Each number is 128 + 24 x the weight over its row's rms, rounded and kept within 0 to 255. Layers, rows and columns count from 0. Numbers have three digits each. The size before them is the row's rms in percent of the matrix's.

# q: layer 6 attention query, 128x96, rms 0.0775, rows 0-12,32-44,64-76,96-108, columns 0-95
# k: layer 6 attention key, 32x96, rms 0.0832, rows 0-11, columns 0-95
q0 108:097138130139147118121106126125097126127104122151156129157109144101126145146169140167139143123130079108129121141166109177145157146153140154084095084105128139143125126110102148155097146045153125175102145167110117151153132119135122131176089127125108113136137154126125150097122126160084152117
q32 084:121124101133096123155108157167151108167128108126133129103137124090130102100132148129108125155128109189167138160146125123117137114157105125132150125168084083134139110154119147118144096161133101121183093136146112133121147129091101124114119159121125147104167143087195116127086162115143143158
q64 067:136128101153136111149105119139170114139101144129155136151099155111079152170141090072087149152141106103104128155129116149100098152102110130154112143114138108126140090119147163126145094076132114150136105120129118144137114060099119136147155141119146120165142121112163152112092085159117116099
q96 051:111125115129129113149155099136122111155100098091134108180088135140095125117128121123102142151139081157083189131159135107114109132126145122103160145091132099152124145138109189131117098096109113183148163120095107135098140117129090115157153153122136133107153161131137125107107107168131114096
k0 038:149184139103137151162108129135117107088128117133096113070174115153124121145114132101131086170079145139147104097083120116130125154100110124148149067114100128143127136150117114099089109162160120127121141138148127094155122124135167133126114110121159128136112082156141135144148078109134102149
q1 092:100116119164159135138090124092116123164108129145170109104125127068147125139112109168147120162154090166122121158129126154125142130129118137105084109092138144101126141110148146130138142155135148171127127119110126150102127142095110100157152089082110138169149114077149154135102098181134158123
q33 084:079120135164169118111163166121144115120101100123154139086134110152136108103115077117105134122134104155117135137116128079122161156091111175135156111126109103077113130110119079122143174131124079140138124126173128102087114121127127156159149154117126122144150136140140142143087118107168150103
q65 051:137118131158185140137133114125146106159131111125127121131126107131111146160104126102074120078138104150121129168111122150139137141116088147129147097114090129125090132086107153117155122161129120171120137162147100142116092089123113103121134166108118121159145143092152112102089088172090139075
q97 055:122135115134151128173114103109139127103098168100142128121148112108115142084163102150137157113091109113151145146111126136128133122156112153154137082107135131126116138104083079109133107114123107140131189186106177104098115152112140094155135153104082138133128148118142095114119100123129095076
k1 045:165149144132119123153162140138119126098138120136113114098117152137085154162135152078112140160123084104140138142144165148118122110113148136111149107097126123205157096149122190072124098143130118110134118108157133092155103121140118155145167146159157128135132112173100142138124155150128145113
q2 103:127135150114111128100152114144132114092137113130120121148131153096071141159103118132124115142137117154140129098115112070176146123144126162117070111132127096139110100150139144161082141137135178109114137158155153188119112121161151133187117102127115098108114132124092101124142110138085156102
q34 103:119146139116142145106119145132100104158088130109149115092108124154146135138181110171138107134110088118099129170136102140097147090128102143099146178103132143101142163126070124124129168157126108106128143118098138089105152145140102162110105109134126112159168120126125106131097149126186154095
q66 070:104160103133142100168122135112157117130105152149159150134143107114076117126116123094148135090106112083136150137098087144130081108148124136130118105117112128121089136058125192142148097157115116179116143168124121111144151154104107105184142134127109111114143122110118129136137092111157126111
q98 056:155126129152144128152145112103109093136127126118128142133121126124104173132133161136103127124110088108098128163082141141094139117170130162070122128135133142160118102132111137118085113150097135183151177149099102115117184156106144112162134191150135150144133146121152086112117127143140151097
k2 067:091158099131129138179115112121142123111144122164136122104184127167131102102121137144146119127184134156162155161122077089140110149119140138190109068129107152111193140117161090116144134111128129156123144113125148116099104104125164113143129140129147116120132097134148133150150112119119114157
q3 087:135079124118062146112120132134116111117163120124115142124123133156132154121122146142131096111109133119124109087144117117133184101104111085119154121139144119130110105134115126124146118145142109092151157142130086063141165117125099180105118123158142144126122131127115082152149193100187105146
q35 092:109132122120125098124107063114138163167171150086063149144081129082151136136136135105105116154100182111122107117091147109134091089154155103137126115126084139112110081140116193119132120101150134113115101108136146128135128141130104131123129127109124144115107115132144129104132121113103168130
q67 060:112122131130120140125112114120094126136157111104128155120136152148174100181085141150166140176155117128156118104181125143139149141154137111138144116130176154156129107118109080133105141091118151079064123094140099143106101105116100160138119107161135173125109158132136099131129146122138126160
q99 052:116126150115153095105135125081135149086122098162144128108150160167164087152100163150195108110170139122141073149121100150117139108122132137132108125154142180177146121142117128155131134147172110128118129161118120096139139124093135125144123095130108124119083100145124117123137158133105088110
k3 069:125103140134104108132140168137125159138143148113105157114095147137078142090130122102089113129063144091099116121182152116115117096134149144080186152125126102093111104126107183136126120140151141131125121126161125111127161152173080143094109145118140138127117150155106133125142165136114128107
q4 103:107139121108134128090143134123106138125140131129120123161141134112107095083152138088119133143086130122067103134163135145129090127132160100136138109135058100125159113108121137098126072142137113153136139111104158126154139127165124144133130211146158143164122139139111129102134147073154149136
q36 068:090092150104091108135096121110152165139125129106150117180115145094148097125144128105143152141100139113116125107152110139172087139153142120131134100145102107131117084121134178146144106102130112178129117098100177174151158134145124119152101130113117162154109103110135118142185133088126114150
q68 061:135160099129145118136139138157096105110137131113174105125127076176078086107130147139107126124141091135111127161154146159097119100142125154143093137159081115158099123129145193116146114141137108158153108145128080112143154104127112150145151139136132122150141095126166116095117098158102110108
q100 066:101135092122142109171144136133134127134107138144129120120162127115161164116134133119191119155149160145152131131155089120158116138174086124122088103128127149127179072139125127156115107136130123157132078130163111102174124143158150131156153147144150160146127107116100124091176126110163161135
k4 086:132127140122091149141084111117173153096107150139158156119074121119111077127119134127130115104117131097128132142184144114142110113137148149164161140167126171136115141083139146161155130133137165117135155162127068153112091149100128101125109137173140132133110122154157125137142117119113066143
q5 125:129126128147152114165097079164153128120174144136137187072101117171123116134153128149116105110123133099106131099180174138097157114164100119162110116132174133130120141121126128146157170129118136151117128098134083106125099146145117183106139120150143104126151098133145123134137105118157134157
q37 079:141135151112122163119108161141155057149136115156142123111141119135059146169137113151140101163156147120147134102131144111131145150089110130156124107132154159138111104111091091114130129092136094112116144115136095137134061103106112107106126088140121083149107148145130128126107097162158105112
q69 041:149114139095150124139136133155135106125136126141090113111111175102110108096140105118126169112131161095101139117092138155116091083124147131120119158118110106107085144138094183115168124167099130153136166133122094138103135146122147094128189123128063127122126153099120145090095098141116137134
q101 049:125111124106129134119169140130113109136123097153109126147130107130090097118161106091085168130072141094106140072119160158095106148127179122116113150105138143115092151140094123084132119100102102128142158111099118131115121095128101108128152117117144122142113158130134179147106132125082187129
k5 100:135157091148123128095129128123112105166138126134107117123122150154155163155119191114141143125129090131164097145094110083122132112123123121083139133119154095157127124140109111123108127086103139144099135137112168107140193146158085153127140126114067144107118145103090106115156111074131128120
q6 109:127154153111136127083173132127113150164086136124124124144169154129151110089111167120079119159149111125106080161133109139142124126126141157123136135137117184098099147099120123113126107138094105150127123089096127149137170095139103101102124172073119165124116129145147130124149100140104096090
q38 091:096142114191097125105158141101171161170040115113161118131118171089155134123086141128124142146153121107147126150129132132171144145144117120120120150138129139131116143128132126125115116154131140151147115100089167160126175168142093109128147149092103140106122146143119151102125098125144104113
q70 062:140164098130121125141118101158129129159114152114156137131084103133087144107135104108075137105144133139113138123127103158168152126121128140150161118165121155077077156117112117123125140109121126114100104116123145138183159165192097137119140155136109107133131139149106119106142075110085131083
q102 054:111150117139115138091120104167126135172123101139124129163095098097100125124113096143103163141153081116131138092126108108183116114142159090127108162125161154102074117154117104147107109119121175121135120123141140185124143150158131141148151136126095107118091170127095133123095108143089129108
k6 090:127100157151115131129164099118151146104078145124158128108132106137149066107100086111137159107104120110142089116136156096153101140142136133141153152145142192146157151109124129140094140113132142111149155168118118138098091138123133125146125145171128139149096139177166144142132097096098084133
q7 109:154136120137134090140122108135143102103150113143132161103092162155119131117129142169129100125127145122145160091170168121130128105119095118130101157116164108176164085092108124161155190137117125132123127127163102073176151158096144125129139105115140102081133134139150095130151123145097139125
q39 089:104132076121082127125133127099105147132132096155114151155130159097096111126144145164130090161141145092143149123123142131106117109159137097138110131117130132137143127126094124126176097093140125140096151093071126122146156158115135136124119169096117107084115128128134137076136082125187156169
q71 096:140146085125141100139118116119110121054139117094126150132118141172070117135153133142123101117143118105135119111147107140142104089169086169122125139138111113106136128057120169149173139125112130142158144161139103100137140087133141091123106171145126113097102112133149116112138079130127131128
q103 066:135145097131113101159146106092170125112126069110153146145121129121117121144101139109100123141146113143119146115092130135159129120147067136122073172147160115156151116118142151166129140137124132192182129157161152115128122106098172112184122147132117134129136131123135089085127110146118143136
k7 099:122109088128156119147154126128125116123153103093166138098137094145092168093151172101121105161125170135072125101161128161111144140105147149159129120132117049152150120105139146093133144098171093110120138125129122141158157133133139138142122152108125147135147136106089128132074147132107141135
q8 099:117120123190096142111148121101115128118126125139084126138151107099133122087112101100120136111132102119108101166117111123130138099110158130137150148154120174048091153124122105114102099100098096095126126149119128126108156140165130066084139111123126162121130150169121144170142129132107122107
q40 087:119141122155162154103157144165141109141078128144128100169120145157094145088130109121120146129104103109160141115146128148152132158150126114089103160145117183112128153087125147134112054141116129160160176154097134123128108105127110100131144161152159115128121136143132186134106096114129106130
q72 096:154089164108109131139093129129130132153116147118123140124109136173123149107131115172110153154147129120131095107149179109158153134094175130117192146148154157119154134130115065096115124135106117080113118116120135080075116126128085142116130093139109118119078154140117122118153116151106127127
q104 079:103117102142115145106110131143086102119115165110080146118096129153121122124115110138121149126107118113144127114161163089152096121139189098141161101191147138100103093110111128112081084092114113097109114092121103154129121127152116177131127120158124136106082150131115164120159129129129095126
k8 087:127116143176085115126157113115107130091129152094112146147091133127127115119094159081114132160114131118095145144132144146139108110144144126128149134139159147142126137113158154170067139127172154107136139160115124114112097147142171134144134160153147173155145138169134139139121151088089097190
q9 099:138134152143136118121102134101161114083173103182160151100126114129116128154137142162137100081165128120144146123152139131155149124134069113118113120161175141128141111135161105190158168113152099117151145162158098127123076121084156113119151095121128094142143128142139107126115119127150131135
q41 109:156147162121137097138121106101147111072171108094115132098125154146125111151122112168129132146159140124170121089112141124139181123095086097120119143162171119178120137134170123160099144137110131085136101128138087122147115094104136133123139101161137107130133105144116100140139193145135143118
q73 103:142111138079149101170132104101136119105145121143096112110087151146069129131148129118084151130170110099178121117128097103170120119115102105121158142149141172088138122117132164140139064145117101129117164179116145092158086143126149116147128136122139143115100125126125149113124161151139127127
q105 087:140116094151120116132110113114169095139119107096096117104080117104099150141109102200142155123150132153158107087115119079125119157115114075127129140167202131135145114144120147129091110097122128138138156138144110138146150126123140158167126141135142132133133142097132164101124152132168139092
k9 103:131121142128114069138122129097145126105150099134114133150142139144113117084093164100165153106129157118137120116116156129130100062060111089149155141114117080136158124138130126168156140099091126135127098149171130112139179157126104093162135131107099107114153149133138110131126124133117162150
q10 074:106136140057110093112113118137092125101123103089141138103144144159166152130112110129147150150187106145167145134146069131132166109119126120118149112142131105134130144104147114119202124157121107139138138129106152121096169108175093153122131148162115163128124128111145139100142131115121090119
q42 095:123112149092158075179106115101114147109177137095090137113122153085176135105157143131147095154139169127142117143128139156143144105120129168138150095114138168096132115122113170109164148154103116099091106142129153132133169102104136137118125119119132162142132109122174118133136148166094130108
q74 114:130115143140169114130118106091100096146122110116094154108153140139139165119162136126122132142146117101119112166131094086066153107143136143131109124102138136106094147131110152129126088062103131133106154108088119135125124117160147115145137111099130186123193108108156141098119118185124121120
q106 117:131114130123176110139108118125116109134136103115089132078152127152140180097144128151152144116138151115166112136152079107107162121116144177120117134105114151123121151141117110145157118089084134093098118152093125105119133095119135129122126110088142160102172109083168130096121102172082132110
k10 121:138147142135169116141143111116084133109127154116112147141133118117164140121124174128125052131155118060119102164155138154155157152134093156106129129095153120099122129151128137097154099145135122117132144124080146113159169121095131097131127072122154171110152147144161141151130123145125119095
q11 070:126136161155125160122119131075115113120097103114127136100132111144132130119123147108135118129127103138117126139137169100146133110099113181106097152127137189082092148136112107167112170120114113104148110134132112131108091125090104079105133071100131136146160104136146126163100116179089109097
q43 100:142139131163200121164096158157138101132158118085128167163111112118127148109146128144130105162130134084155153131128142142126143134118119150106159125097108117153145113115108107130113150139106099118118111093120181111128126131069131095156136106098131178160129102088084134120110135144148158101
q75 119:121159129148175089159074142118138104152130111107127146135148125144145154087130141136151125122138128131118119138081147137140131122091133168102130126097142103133148120125138085138141188144115080102142135093124170097174143139070139108138140149094118182173147131101107106141122128149139130097
q107 151:129128139178176106165077135130144102139122111095095150140144143113121138062094160112139126137129125107090129142105136133154152132111136148104120107082101144138150097129122105132111157139139099138111134114105156087161114152086152077122133146099105161191155140097113120119144142135135133104
k11 119:121178139126163129112086132135176071158109117121095146150126149124159158092122133165145147137164108138132123174136140080149133164138147142133154147123138154113101142106116141130126119103111116128144120110122162115121087129098141082119158179111146181183117139116143102158112112135103136147
q12 094:134105122138148116164085101152138113132131107187128160093098148102110130153132116169139107118165141110156155103163138125100124133133105126148144137123147136138151130140125126160121173099140117102148169180163115099140098178073146134161158078118111120130146105162123113118094116139137156150
q44 085:137116107146125103140084113142128116092150102157128196119102144136149155155098102138118091072174119146101119114164114098120165101115121100133122121127176089139149174129166100149089138123125129126134133137133113100120120178133135147147096151115107092124120125140133122126111064132158109122
q76 130:148126110141140107103117078094108174103110082167061146143131157126116121153105125110147140127119119123134132120150106129097122137155103092137129132119124119126120134140144181138153066107158107158158163167126119157128102156129156105154129145131081113125162132133159141097085103163133123152
q108 174:136105126130148123123113102082137178116102110169075153138124165108131103150137127116147152125098127106130114128108096112101120151138117088109119153109138153155119117157169196146135073090164134128142147166137130130115125156143171110184120138120099120123146147145161153108085107139137133125